Each number is 128 + 24 x the weight over its row's rms, rounded and kept within 0 to 255. Layers, rows and columns count from 0. Numbers have three digits each. The size before them is the row's rms in percent of the matrix's.

# layer 9 attention query, 256x224, rms 0.0824, rows 0-31, columns 0-223
044:089140114143130119140119153142137119173139161115111102121117104108184133141080130128156129110110120114135142092144117140105130110107161089106149109145134107156159110115123124097149122145129101136169131099139134137126132105098125128126139135095125105142122085104143129172098120154134117128131121127146048146176163120139129114145082157127136133160166129093162106143134093103134118088081160172115106130145121105116164157099152116147166167116138135122132124169106145130128145103163120153133138177139118155100129202138116136139152104149089104151170105122096081116147110133081167153154120157123167137135172118135151140143131147149129152157117110118152077093129099118141061142128
048:123107151098114103143118149174143143110139165154118096122139121133170112133141173099090109135118068109161128103131126094131115144112140116124186133114115112132129106039125113103157133156141153137157156084128103111101146129073137145143142106131128141140138088133150136128153128119159166102126126126108083136115102106099141150158123158105152082134112169112100160143166140095169141119143159093092121152144165119144123100113150089113165120149154122097166135118101109124083137113126135152142136094120149125129092121158156142150105135134139091148132105099107139111146087130086165144141122147118120176131124133118141154148130154136164087133105151163141069117117106162138151171114
098:107100124120100110134112135128126136130114141109174083123116129116135109163145141139127156130118128121089112132142153114141143087076181116079134144100137123143145125098084170097109142092165136118115120121118114148131103096157097124140097116118103124157123166160174063120117105159118127170156086098101120143107115130166133127159129123140144134099079098125073114109094158122128115171123154091108139149095113162156100166099126112121112126129142122170091133110090146146159160089137141144113104130089148125167123087116171132101106146162106126089153133173122142111126133157102122133138104102110131137114150141135072140149093113100148113120126166127122148137183139153139080133134
068:146135121137146122114152129150110112079156121154153132106106124086126119110105124137133108125154138151121088138112128082075146140115111089163127148110141124113093098120122135126142110129145161092157128136161143100126176127101108106154149133144141181129167166114117152109141129087179149107120128156129158142079094134086122126110166125103125141146118116145152107191117142109136118120094102096128144143138118125162112144114190148140124146122137127128145136153087132145148140117119121103147148109102054136142084074151160111142134135101139135128150160056126164130153139095158068134144116121144178116138117151108132155100088116125135141150104149157118131143104084089135160159122
063:124180138127159121109093108129162130154135113107117147142168122151115137138138140116114122107114152133111150132123103141164140097132113193130141149141135122146170164207164121148124136161093106149090127142105150122148099091093127159102119123125120090136089063112125139150149101131111121116098154113122077122137139146173104139155094105146104156172172150126089108079156096144098150119132163148148123122125111114097113096178100099100103124118104119112124141125188149065132119155122139145106126135156167124116139178108089118117140149141132124147129143150130078153137120166111121108120140130123107134125152117141172095127159136101128116115154117101134132111087139161142155132160
056:132123094134111147150132158100108132137147144125102161079130077109142156153113105174084140106097092134124113132093151127098116134138094140124084098124139124133106142097136133153106089106135123093141147137137105122124151127175084141152141089154099130105173093134094153146113139156150136128195140113140152129118121119148144158089139166060143088145146095066155097142131125124155089102119093145129124119170146155117141147142068108141102115079143156095134123133132123115145140109151094161111109176118131100126119122099136121109157105099152123128123121127158130111079102134106188105102162137109128138124141115160143159134149151147151115157116124141141111093130099119131133176110
079:100139149123142123147144110113166103136078102097094145170157157130127124139139119119128123121118163139126137111149121127187149138093124149162116111140112144156148194159142137130136112159103090131099122140123173138144111109130170145108098166150161091143068103142154167089118121138095152165136149116159123118135156112141128120182117108164098151146142148108093132083135140157164154103114136137153093124106122122111091130181110145137099156120118070151114087132179137094120108146141156140114129122139135143109169126162107157120117155177127149127128112121140111170167132131131135138100125114146096121153098139166133130117126116102148179153130105079108100154145104138149137095170
075:140156090100122130129135152136159109122113125106110158133127096158115148167157136128110150126103128121105144128128145169166118098093107179111130127144129133143164182164152105110136119144086102130106129122111129151132104122112164141119095139116142088123085067155129109121136106116078109118135165115127097118152096125196118147136061126168120150143137107132093133054131114170116162091153146142156124110115121124117115130166093091112114123087121073131115106104173160105142130143131134138114115132154166146092158205122104102111116145173146141158136138179149108150122118153117153114140134133130133128145129105125160135144152157131146112150150100108107124133132172142116112109121
063:132153112145125154147118121136134114132125074102112149190194155138127161121168120104140103139148163151134151138139125103133124147113090125130141125145120123128160179159104124115176122165089104120086120145141142156136125153093171099093116173123137093153102097149120131073138130116110130121109154121141116127107160121153126137126109104181117153128159158148131144085127142158119165134163113129136130135117106102115100132179121109136142154171102064155123083102161160122120089153125129147111124092130134126104168152140087117144150142145098120118130130138140131147127162136143067110126142118159104155142137115123104091089110147124120157155149075107100166155138153131086106100159
100:115130135120129131133101123153175120131108123108130128109133136131130128187137144127101151074080131121094130109109118117180158094096124171112123165123135117148154152151150157125083106140127116146100098117104130159134091125163154134106085126107103090117095065157132115126122111124064119140116159087128098133152132139178130122130087128146086153118124100075118117078119126139126103111148129100172106114129133141075104140124123092115091128090131103127123169099160174106150126133153099135113127131175151136128144144123136128104110174145115156117161153175127103186159124178137154110139108110133098107133113122157158144147117104109103128118126138096094132130157163139155153115127
070:134169128138165148155145125137164104100130111124110128127122170134128164151133151104142137109118132144110125116101121120173136104117091178143159103137148122105149170151186139119101125124114125156105102123109134144126109126116152119105104120162106100122096080170111135118141109130095156143132174149112117149144101086175106129120095113132104122128141137101125110087128116131101129101128116113137110104118135130044076122163136119105092131086095086108165152120150195094120149152135091115093127129139167086095124123117122102143120150162154136136155182107152098162138133145182149103182118117121118113132100124146133142125076116131152122125125099122108142104142169134115174111122
096:143088134106164118130152122117118127095155165153139113056085108119152111136100123138138151095115114122143104104099126144125153117152128143132122126117165105110084128104183130165096114117141152122154134119106117086131147109154131154135138088163097132103163135125132144185129132121148150092133130140106113108118103129102106140115154164063144134125084111074152092156121093078120090106112153101159124109125140158128138135114140143127100109073135184111163169125086134136132161137148095130162131157121124129161089095103163111130149126109149148138141150132111122135141099174129180129127113129094151107123119148139160142168121112126129087131089159154133083139117144147154168126107
071:167138097156146143154113136145147121124144136147120138081053161116107162137121126148116146086119133111114116123094155183161139104145076141100146137097178108100124136137173107101105141133121122130149127121104171132135096111178136168131118107138130092119118100135114119143144115085112138126160165149138116144141064100133094126154080168122155148099112126156126105133128115123083109097110142070171114123152122125090113145128151091124120113095132090156157188092153151109161120128120084114153147166130138115140118128126131136111116135140126118122176144153116120160144119165130116129153089137122173124131141162147156108143106124127123089138129125141118102131125184142120192129113
109:130102138141134119106129135147111150129170132137119089104098117087135114104094127128131117148152129140179120125123142142085148169178147094127121149082118094110112084107110133150130137134158170106166143173153112093127182125130086106129164121152121167105181170087115131185126165114187144112112098144133123125133122115064125139092146157077142136149132135113138133193125131090121081155124135130098150127129127126130160132089127158133139124126148178127140155142090099147125127123113144112183127153144096109148096110148149109127146102081115127114119132114104149129131118112119096144108111153122156139113148144114133124163139133126120119122073137175149107137103082137147155159129
084:140151157119164112129141139146146140116152182108125121088095159096106137147112134134119114134107133116127116088112128118131153122128135115126131116132227112123117112125187131101100094114131128083151134108128093109118198120160120129117128104145137119130146148103111172168165123128139149096118135113106117125139113117180116154166136162088136154125131117123115112130130101098096093124080132103144133150135152128111125128134134135121124087079134163102158181113113124106138114164137100114125172162143082126134120068113159126116094138139146158101151143101106100152164133158108149129102120134102142113146125141139177121181120105131124069125112131123127080149114156162149176159124
092:088102133101118103094138137113098172099158143129136150119124110124123085121140085146099140127136122120161121137140125139090068152160157119183107114121141105112139106135121152158145117141158136099149165156134096086104162137177124124137174128135134149085152162106138123128117152154193131120105117145138121126143131148127149133119126187124115094134132111126105113144120092109141155145119146159131143152131135127182169110107088121150147085145122196101096103154102094148108117130106190136172165143130144149099128112145137154116161143088182126159110136093138112118110117138106127102104132129119132128138133083093114160122154154126128122165132153129156150137100101103150076148155
088:119102161073111126108142111187109139126127116116128105166179093115150109092153133109129116198153136166149143125171139106128110152128169110105084147151057125157134148095087155159172117116142134141106140138138116125135136158091138102124144154099133140098151153130134117117100145127139108132095100104135112140084166153110171134082170130150099094134158125111116156138147146156131146164142128164111143150092132131165144104122109151133132152143112152127105057137115108154112119126129151145146090113151134147094122136110122072143172128111107139147121131141122105152115113085091118119089133128125127144120101108084121169121135122134128163136126120134106184133134081098138100131126
093:123160115090109161152136132089153101118097147101137104132189100169164130100157136124138119111129103138103142114134125115135113087062145144111132103177129129157148160141132119110156117117093123173071126072132112165105119141089151138112086138116124095166100106155168140076118080133065121102122143101109117124096122150181139132131155084145110109153133114114145152087161130144122176121128113139137126122119124141117116119149177150130121156132122087106131074113144132126134127138137116128062145085128121163130133125114115158142122142160150139140131154118171105112116127086158193129137148093127112105154118112132146132123113121133159143140132134099107140149155144123100106113143
084:133106102138105083107096133129111117144123097081131119161120108136151136145145136171129122156188144101160143133134164126117141149152129090134092155104063159123133126153060126137159161160101154059147143170138117122140115124111092118105133167115107150117117175104150095112105169089129121121115080102149135120132103162104152114151115161108123123117094109147117133153114130145136147139140144148115137128135106112156147172100120108128125123175139122157092139135167105159110120114102177101150141109133126148131114153171133122092123118083105110123083096161150175135119147156128093169134123106127145151150158116100096095125176134105121165142142147148134125132150085125141101116143
073:097151123171115111082085112127112104191101062123132130157137164118104125075141171115148130156135104138114128155108149150160162146092124088145150146114085122133171162109064109142142167126134125161108087129114127159151098114117097144101111170105143135129088139123135117120121132116143109120117132134142122108154144138086157139148134098149137129146171141134124148130144157138142117142149124104112121135127094138112086121129153145146117143153153121171112098086176124141125132128130157132091088121127099103153098119138124165116123153108082119139142128123140169088075163111139105138138137160100113133090157124150059121097109123106147158088113114113138166117157133083128109143117
070:132160130096128170153123098118124139156081097155150107142174143122148139067132137117128124146075101171090145151171101084137146125085173109107138078136072125149141167102117130108139165114096108133134138155119142150165124134097142163121095130139114113156144102139132118089125102170111144154163101121104124123155119165142179127114167088154139098122125097076124161135140132142143140135135100107135117145117112155124129129095126151154124119154134121134145070123101125146138136105150118147095112099138134174102114097114099148106140129116103135154130120106127140076105146091134151095131144127134117128107117091116150139118161162103134130111135139115095154080175141109109091179158
089:158147114149154158147143153101160132135142144144129114089131147099119148106124148103162146105108113150099126109108118109155129110109137106124167139121204067100139122170171128138086126118116131143139122103109129129134141121112134145114116098148143110131133089132115167128141114136103151110128151133098123150127121101150095143134120108106145131140140128111122113132121109092094096107108122092124117114160162129069130091110181141117103152065139141101183149114139156097146133168139092140113217136111094079112094108118136145142115114123139136136167150081157111136159148146180155106152119137127138120113173152163171116142103117142170080112103134117139119160141169133114162121130
079:156146111155127169157125117103108114160132119131134091095138151109112146061115129136168158110085112147089116114128141117142149109099124075134184121151159079113155135141160116118117157127096122140125110130087133161153149107120106173129098125166138107144142090149101144099107128139113136131151143135079107131121131103111116113128131104125149119155164136113133105116133142105129112114127119098112100145120109152083093127093170162143101158098160120121165128103141138120159155143161103139076148116115088076140075096135100158131135105136128141135157147061174130086135158125167152127170138129109124108111166121198133112102110134117160112103102125126147136123159146099114136134117
081:097133133099109112151147111150149134093131141141138152105104150138145144191076093097098129105093155105118129103133086130128125094117152173106130111144165102103106163134162160130081093140136136153122118082162130115094147093151162111144122077120136105144124083125117141155155111174127130154142145139113120187088154089178095142120115136136124160085135146130129115073129117115116105136110138117150153144160147122117111119158106120117126130097104139132140152119113151093138128130163090165156123136135135125113171105089133102142126145172159136123148144150116085183139098142105144125134111108153113119162096111146170134157059104146134126143116121122103096124114136136124166088140
077:099184114137139106161121130108185110148120133148125118091112167136148147154124103124107128121074112147148120092096116134146127115117128135106131123104175129112145166164157131113069085128113123132124128148104144130106100119173127100148127113149140097161118077137124133147152134206121152157134152135133123143123111066202094140121112104136146162120136144098153118114136111117113114118118098083146118133137185110098112102136114110158179117132120108136165156092124162074138150121135098164120127148151138124105156100125103132122125136147147121122117127118117143135118116135151118101164128143154123110147116138156191137150074111152131115111170111127123113138080171166087136101140
094:131110139133129118091160136155141116117175134158107149130124117099108091112139104124143123177184120108155114158098142154095120172181108162153104140130121147125094128116138116163145113119128159132142136147107143075103132147133123114135179139130125144070142178085136118160144147109156124071094131159165145098148119133069128164102133171136120122130135134132138125154145128117100143145101129157124179107113164099159164114142112149120117095098099141148128122169078136134077096157083165107196151143114143133106135138130135098161147129115131125122123133128108121155119107144109111134091111143116158130132125125064140154164149137141122120173142121142126134168082118108140137138114
096:126121114175108128135127135127092109158176115130149108130127124125126124099111159167126112098157153128142132115117190153179117140168116087097108141104119132128166088150116105163153131132111137081142097155096111102186123133118108159098154130141081157108125153101119129146147146074123096110117119129157134111184141129074107125150100140140143111166110128144145134110109082133123132124142142072103133117158094135088141156102124141067114087081158141144150142119138133132096141119119143106121130140117085107094122167141118102115113099129103131132149111121116149098149126144120126142129142130120150152110202139134149125116196124100164122124100112132124185111151131125122121147177
088:096115173120123123087157098164169162128134156124151104130137179069114110080120132102144145164116112129126112114138111151108153146094139110133167114150123104183153122066132128115129094145141126164146126149087118124099134119104108080124120126117138143134152141116092170123111144160133136104127099104143099128090138147102139119080141133171094118135144145109097129122129135140157111151112136109145106174121115123095119111142141111112116137118140178121144126166110139116172067172149129138167178140137079117132097087105128116139142147174119189127155119083098133165121097136107162094122135143103116122117146137118124147144119127112093117137101113101139146155116143092153109172163
090:126112169080127091124150111110117134131091120069124094119141100145140127133107188138128132118157141132132098098166121107165135119121139095118159091174120110102167104071122149146148157129115112122115127154136119170165108113142142148079110142122140107136144174136125162092068135136127123092129108114118126145126117172101172073142147123107097095098088104120100165163110086152135113127138136123108144163121072153110123172094131139118122117163153161118109134117149126164117125111150080118097128122162106127137077105122132183114141100100139116098143094157146137085116136134125142136122141083121116149110096109139107139135162142108140144141088128134126131104159104105115125155155
099:138217071130135146144106125106120123159090128128105117110148152133146165099138095121124141093075120173133149128105139106161088112079135101116155097131148096127166138182138099115127122131087127127095123150124175162133134115131148151150089122153127112195132086158116103108138111156104134129158149128092120129105136104155134104118136085115138122129148155109161125103134133089134117135129085085127098136121129130116117110129158135153120186145131082154169135111142135094152149109161116141109110133119119110107116132143072149116100139127136134131128129071164118091098113127174139111174162136166104112126140116164147110138087149135172118132151123109132134134105164130121110130128
071:123104093166100149154091117120148125168082100123117128161115119109120136105146136152115170128146143097103123154131107116108153128108141138130125149098097123151123125132161096124131143132167116128127160105162140149129103128129158136124126106120105158145137144141174149115111096086132115131136117114127166125144088098140101165129091110176154115080164133115080094139091224151145116161118132165106131147097114117151112116107153107135106159103162101167061121138153126119160151165150142135163098150097114135147125138095131113117113134155131156151122132158167155111120141172156136130130169143105130124158141146132064090109133127146118098137161118129104092124098158121109122092089
092:107136150080114140126150137156145106118135168148157132168110147126129137142150143108121098119098114163126144142137107103124132127088148131086071096163169126140135153110146206140123104125125099140131130133117109138138148159124132102157126135158129095160129085117114166137151086140125110165148101143123118125157137119166129086117136129166123123139150122126114149110097127142130147100133138099138137156122132171117122115125117141112110093101118143113171116130092178092169141112137109135079092095141155145109191099114101102134129103177154145122077121156075092092109115100121101111106134106117133160094098117143147153105132119126088136082130130067095130110156134152089141172111
# layer 9 attention key, 256x224, rms 0.0821, rows 0-30, columns 0-223
052:132121135109155133124159152134111119139109120153149105138104127099106133113151122107127092097107132146128188147180108135100128129106092104116153109107164069136109143103116116106123118127151173097122177067106075120098120109170148171117129106199088152128119102149092126128103094106132181120119132125101187143111162103111118125106138123116164129141099131164138131134160128117101147153116135144151121118138108148101155156133160106144118138120127159092176128140107125150134116098140086113148197125102090107120074106173138141155157086146130093106106127097114142160147160154091122137141167110138096151127136150114110120155123133112136142106153127130141137088134147133140142138137
063:128115115124125107130139178136085140112148134096146177117140133131130151159153102151120144089106167124129114129138147109137092082115123143180087088131141131082109114124163145116114113096147101135135165177120121168067126161118174149102144098132128117118137104127101127154094124150117111143181137121087116150130155138135096140110057114141126089128107119114167122144139119136149146143115136146160107124102122160177109123130118117109099104120104111167116135160178134151123131096105132115104130172147129152108137165173119128112135127161139137161115086137132112154118109116127123111178148106102084149151133117107143154103121101116099189126140110092152159077171145130134126167156
075:134126124127141103103128132138106127094172137074134155129123099130112146130156115105117141115147145126094128140132146118080096106079120123193102148125125132109121116096166126154106100128145128150136143135099138142102132151133110110131115112118111120117107106136098153160143083118090103104155150176102144160121115138124146155129051081125124097123074141125146107139110133134172144094162173173131114165124093190139091114096131117128073123119136132120136118133183158138145120088106128120117079151128101148130128135178107121153151095152178110120139110090101134174148132118123107111176184118111130127132117138154126141097092117093123165115143115086121137098153144122138128144120
040:178139155130089161123115132118135136143084098134117125114173147156109134156152133129130102146130104070111137145123113154136150137102133142131150129105115132140139117184127079168178125136118123163121101111155153136149135117152111120106138089101153114132096061140113118154106157128088132128165112097119128098155181123109163138105152102111093164121167125136179123112123152117116118137137106132134127143094094121108153097140105124155161139108151137110108149102150151107123120160157102133120143127191130105113150090127108147121118159156138165089112149133153129099140143126121173123084142105118100112076133125147118114125148142154121073119163089119125133176161183104081155112152
047:116106116087112139167148138116122101137128156160126116162102158154175147099090107129119156129148129139179117130092105143134149123196135120137100119093111129123109146111119116102110122146131134108143150121133133116123143142151144139158139173164122118100140195118135153067133159184170163141116121138151119145163109126138108135104135170132120146122138098135150172168140109145131116124107154120113148088141138065138137133154132156134156133172111121161136121142098112143097121142122138167116186133112108128093127129118153124112112118094139127125137117200176134121118122121154079138115100147154189129114119157128121153142114137147107151131103135183149111120070083132108081125104
078:145107087154117149142149139075089131121090130109123159114132103139144121163118141165129152108130147098089119098143136097095107084069115159124135112070167155103116141095124148114109164125133133149150162130138111164138164155119165145113144108138154106146129138141078124125083100131107131139148091142098092146147124174144095108099097114145123103135133124117144122122112126096160132145171134123155098160118125153126118144103152144143148127152107146144122158153138149173133101082161128133079125145139143144110091112131124189139108155132087185132148113138121168107141126111128185144140153098104081121099095158146107119134130098130140126086109126118151144136129139132096086139182
072:093114116085137097129096096140154145133152113143152119140104152143113128069121131111124157119145136159196135123074131162146129147199139101118139138168097137153146133149106153122125123122110138095143129123139142100151131106152102106130149169129122154090148156127151133080159156141163129172081140139154122109147134128139132123119154163118118157126121121127143150125137123165091099125107172115088126107158150089118146111139090137116159143130130127093111106135096091115121150172117136132149145131132134140140152151094174115100126103092111129128141189140163119131094134177138059152127138151137181136141170110107103153152122167136119133145117162172165117131087123143129104126088
046:093080155079131096145165134143099148121144136144169102137120125124154105125114137091165149126109121112180120110115138091080096107098162129185137132117165140128099122058082139127137107114138131164168143119103128126061102180143172101144152115162110146087143119107122117139105120144131111160126117136140119155080127160150107130127127137112129121120127129119142125184091145085119145128123129160171128135126175154136103120108134131122192119146123126141107150122123104157145125112147120133138139167115148140152154123121112137122092124112110145153127119157137128161140125095123117117178112118084178091115133113114128148133124140176098142101109106104154184070118128119150137136150
063:088117118114138114142156103142171129142154117126147096127113143141120106120091154095115148127135084149207124135104116165090120132187128116130129166140084129133122110123114134142107109132125150135143117103124132084106099107175137085143147146134133146077152175100165139093138133167149136177106151143181144130145131108138142142131170167125117145149123080131158153135147114138101107129088147136105147097161149086093182120123104162114158109135116138107089122123099086114083134147129135129144133135126155125145156139105145117126124128109123092129109128171144115125110131123113070133110104148172179118118126105136128132164127166129094150145113139174130111145079095112130132146076
060:158118132131120127102113146098092113132095116173131133123088126194124133122106160078154150169144084145161126089113059098112113112169133137136155103099110150133116108125133125125167124131132128123133123132096164123099070087120162093126131139148129111108108149123124160138133140178120106132117167116200113176138128134122136117123128149108093139164154136147146143121099119119135141109139141147116139107158151085125091140139080161130154154129124120117116120133146149147099137127150137169098111131106156135143124149116088147132129140147139131137111106172120126095094158055151152081151126092136137092111099124113110132109149090128144136081132111126162178137096129153101128094168
059:138092129156140126111137181069122141145099166162154125125079091140125088095127191108128155142119133130129145080138105151091083111124142105119132103145155163146111151126125122153171113137122131126158143123109112131124075108135165109160137107120106148123125128113131148154088109180107105110123141114173095163139116167148131129137105135097119132139150082136186110120113109100150101097159136161143131099129174119120123132135134137145129107144112136137088121133139137135115137108165150147148092177158156163140170151106134178087109136124094132120125077141090153100111157111115179127138176128138130113123083118117111153110159135143126091139171117127124167138133122116130107099160
047:183179145139148116118047104096108103119105158114102150136134169143126127121136145132124117119132135163064130069145081088165149131129115158126145105150165156139156117145135134119157132101165135112101135127123112153158142113087101131109107136106131115170081077148116151134144088111129099079146130107134109117132125124115130099108118092127100126131121119143131144122102159128120110105144110087145083121132127143133109127159152116144127128088128094099144143151153148097164130160167125133107145121108086142132100157167147106104109122161127166158151158100080129134139111165101171113124156131112132120126148150166113096112118108134138101141136128075135124090116166154109125095181
040:190109172112147143104104125076120127125131113156184113134157091113126141155146166084147120125162106116070107103129111125141151124107138135131112151122120180122137116112123094135137122153140125105127115139126083144147154117075131112122095115144137126181094127168122127121161100122113142079154142110095119111109135143094143158130135079092126142147119108127119140152150135162167131157146091110151144111120123145108109135156140146157125143157115132091139118116175167154095138129151131148104132125155110116153067171160154104132091131167154123139143116111123158104144166103094148162108138133110084121108089174131120122115122169112157114124160099074169130106130160109119119088139
043:127171101105112137116113091154138156133127126070083154145131110135109118108126086163133135143169158143110110171112158139168146159166102108124139114095093128100176086155168151138119174148125108136133110142195114133138133134128063115087117127093155123134140137158120095099088144104141157133160133149126157124143118105109179119123104125157121125157091166168093135096128120150106140128116114132077109103135086080127111140122155115129138129154120107162140122166101108124123155149109134114136167088143137115115080107148121113133132130116109112089119138133166121121162092181117120152145120105165112148142137121097120095115132119096131107153150143126107107171181112153134119133111
053:136141161101142151116095099086153099140097116124107117114149170108119152105128091133155127119138119156101106094123137121195149135125102123097167153150134097161163170149155155145143149167139155144101129159130131125155098130079124160134081162165126108166131176128119098119114132103161119109150107119054116107118103167107136095113142090110140126166130116132120153109132126143134088127146101090088120134116077073131104097129118145138107135122134131133154145138124127127165156138167110120128163107122112073150100166108166119155133109156128165145121157176161154115134113142130092115137134164115105124092171148169136082125124120125152130155122102140162122130138105156114120121117
062:127177152124156114107154096111152117184127096139104112158105142149099118085110159172097167140140092194193137152111140124136118142143096086090108110120094131138156124138120140141123140117121120141142117135141193109176084137147129088155136151157129142120160148098123152142154156148084110150101133102161098128156104112159157151123153126120146145117149115129147133117134099116141092127141161131101132117109134068116145148107101151130152118155140091102083093126112103137141163127152140124107119150149117138164151155092118177108172092106098117098135117154132141107106128140145124134109124122181165125094160132140142151117153110165144146149122094138155110104130096152098137147114
044:095128120166123144134155124100126156142169171123096169111116139161106162097106115160099142125111142143184118136110135087138135110115152146182140117125163118108094169160171122101102135131137117144115120130138153116115120158166141161115159101169118126091156128082110110134137159139110135165097113159194123137122127133174118122149127158136106175123135151133164114113089112091123131096110156123132115109108156095153131123112104151084116108104128137142130175135107121111148186102101144108126173169101160135152181112088109138168141157113131133104141128126145117148151102144131126123120146098146154135119158119108127167123173065156101142073147116148138128146130115149131123155140
052:171074173132162152134117147114119111125135113175160107110160163113111127133161128084146094136084109139109110073114086123103134099069125157135123158167163142120112116112099137129132087106146132136114141145080120145128122090123182148164118123129105124121130126151104136172154125146123113110148149103120103135100109144141097126101143111118120138115148094099110108130143128144145148159166112097184118151151145196138146110134103120128116128099125147100121135098162164108140124130161113146100087136115140122145154156134131112122115163151117136171123102116077103150110144095122126114110121155102100109133134118134140146100098110154136145073115084098131168077106164087109131093145
060:074123119086093121130151125125119150122133136125128144129107104168117103109126090152102118145166117133142126144108171141140121166199171107117150126084083102129116171126118130143109152136119131122154118142129165109148117142156067095088172132105136116097152119102170105082116164152122158176073107134154138134113155109146132145172162160136109146154136146164100143111135116153097115130089169152072140114138128072133149118088105108128167136122121115132104114137101095145118115151117159153136128142128147129135130067129110142133175130113123110122164145170174097130107107131156117116108128088154150139134104123093133137146158115122133117151152154149114123168135102131149115147099
055:176081155186138144133123131095089149125143100102131162079100105153139095130124165132122113157166117107123135086180113123117142141108149170148138103114150135124135147098095107151119111126131135124141128137104094144168099130152103118122147114108105131153134093151104117154101105164146123116141130115145098162097113144100118177173148136103108138131171107111158086109134117127126120083145126129150093144154159140118141139127122109076141119114146143092134135106093150137147075126159131149155088131121142130108192081128108106130123171115086160133122112118071138154125128165109158110132135124088138127124097157122174113129144094165112060121155121098126120140125119136151110105157
068:160084154128124123116139119078090143105091135114173143095148136144110162142107139108139133116107143130105095072143109110079143090069140147127165109129137178076111163124136134104108141089154146143101137159114112153154131149128150145142093119141119133168106129174112131168112100148148122100180128114079108144096119152142099095157118100111120130144116152129123103137135128110173136126151113141171117142121121167166107137127098145122115134131136166108119146129179152146151119081160116146121051136132135117150109147122144126128155148150154176146115116128117132125130125118144159162137138086088075129113100125124103140085106097169117102085142128133140120077139144121130113114131
050:168149178083178128144096127123132128141137112143127115143131140093129127122158133087165130136155114135092123090130126154172164155128084136136140163157114160152161101122133144124161117180124159132101150128100139137114118127083145102132101141141134108146087120191121131127137135149165126107141145106092103150127131137073149118087157102120135139151139097110121139130155151129166129152162064111162124128098119119080121128148114124099127154136169109120159167115166149114128102170160087146134135102150123090101095140150123106112118116161147155118110091133116129118114143108134107121175124192110112107133153158132162102120080156152131135115109112073116148114123148097114132085140
061:184082157114158140138087113124104120101111109126128146116137121108124123114135170114158141113145137111091115064146126105115160081112114151123141130129140167103156141118134166110127155146152155117116108142127071172168152130092118127154106107097112152141099118181111134164098090140139124089183131088087104147107116162105124121128104102124119131122131126116116113107142128125180110145171108105145095137135114168121104121142122164114137159103149170089153150112160159138135116126152119109148073132140128094121107185122157101123102115151110176138124102126100159140137142115143152143166152127102098141155144161142126094088122097166122107108141117086127131108113146132113102074145
055:147183110124135144105176147106151137164109115133120095157142121093126120094128120118147172114094149118103114128118131129135133113117084087144118105103104155097134109151135133096141147145111114127091127153154157131103109145145190132159142125147133111142136120150095106140096124122101126127156156106101114137146107124102143099092086139135192120137129132119110139153128143098131164142148087133168135140096122134103098164112145128159113095177147085108119136150149122115139148087117099153108145106133151096107105157141104183144140103117177126126137108095169138059124175126151142151166131152133090103111131124142103136131110170135155126132122092135138145087146135078052122162138
059:130170132137131148148103120077135127143079141134097181097124133121117127109113145137126202085106150128129136141108079127146125097136113106138120106125142133098133116173151153107132133157123136137113107096169153121144135118126150119176133100138141117140101093142071154152154094171124093121173166136091140143151106130152120096129134112126149117082112178119116096121109134117145112125124099107166090151095136098135110134133106134161093134162116090098127086121165102098182110114113087109131138111128115124136131153091123143106115121126158147087160105095125162099125139070162136116176177136164121161132147118139098126142098145143088139129136117132132132141087166171132115136133
067:111158114104112165123182160115156137166162125161080126148140129123128104133129106117124098192139127142191147173112105159145143141172124125130117139112090105141092118156121095131131104133111111122121098144121157078087086132152148121149172141165119113093172126084132120133133183117114159157078161118168137126160136105137137126123137150127140164134136091139139133147136115112072147089088142143103167092130172085092158131119102112137149102145129104141124091139107132100115152139124135111111153098114162131120168123131108145136145141115145097119112126172122129116123154145102103128099093167160161110110120112094141171143159117124112146164124113158107158152121099115135149140142
058:138077148083109090115133130121121102087132103122100171131157127148127146120118150157112112122157110166142155183123113144134152167173105114077145144123113164099115118123130090170165133128126144148065140101084121125142144155126135141118117134159121102109121163130119094104146166119194124120101112110147149115140134130070156136125173115139103129113120134146129125171149127139098134172129136175107145114087149076108141128134161132150137172120143132148123115137116090139108108163113084135126123091106110111114118143121135078126150122101146110121111142190118150148101120100143097126124121147117156156117159131088129158124119158150146145135085144164151144187093106152163115122133
067:133154130131117123142104167116148103174162105152120115117129152092115097099149146094174109093123172126131137110141132127149149119105109151151125134141122150113159128145127127137169139141120129108109132150117077156108139124094168138133136109102085132104127143159150157172105113124122122085139178115108080115155102134140130122130083113132133136132135101114144123123105108123123139141186088091139114161116137139103071134131142176142116102155140138137122155086146154125123124096143117128139146149156156147114114168141133157137096147155165108126092098149084164133125145118122117110193163151107102132140149129133122152099163113117138151118162105099100178148150135080052132113199
067:143066166095157139109133099152156096085160118130151140163127133099129124146160125091142090124135116098103140128139142162109125118126115160112121160171147158123106134095093106123159149091167125139140149146127060169103139105110159140114105108113103157111077154154115148150134112139136150120158117093102119130130123133118140175162141134105110115142167061122134117126163127146146135132124140113141137115138115154162110141122132115107157110090139202120142137115088154104101121143150140135123083113144121135143114139144105096132136142138152116155126119127090083178154145166106140135077095138078118116150154119104137125118148131111112109103133133094091122107183108116129193103135
076:163138139112147097144074131118150134137112112103137117131125119122149159121136148102127184086141142140086112078139138093131121133096137119126163135132139150131176148104151158123116147135113137147091168092107113146165087112115148106130119119087117127173102075186127140098093069191148097146165128142104090147114105120133137111128096107152124123146144122114149158120142115119149116181175093110159100151134106185106107138122146129107106138166129136133151165097150162135147102114153086137159114144144122118119124114112132134091086121131138166087145117108142150110115134143139109135186139095109092145122125114133113121138118153188135109130129111076089122113106140140118113096127
077:151121079185134169120088154082133111084143094123120161121150118141113156123138098120124128124167127106083141157128129138094134098087103124184145151142111097126135112170133073114139119119128098141121127145155093148107148101095148152121144106120088152156165140130094103143113090120119145107139171095117152144120115142120144147116089116128141123140129139112177112103142157116113168129121124141102127151141141175108080118145168131145129154100164110127126135101134143135089119102148127159121133148092145150161106159099122118137130171163160116164130104111131160165095156122122142126141135172126098097175102145120137150151124095090175137107147103137113150134103138107105125055151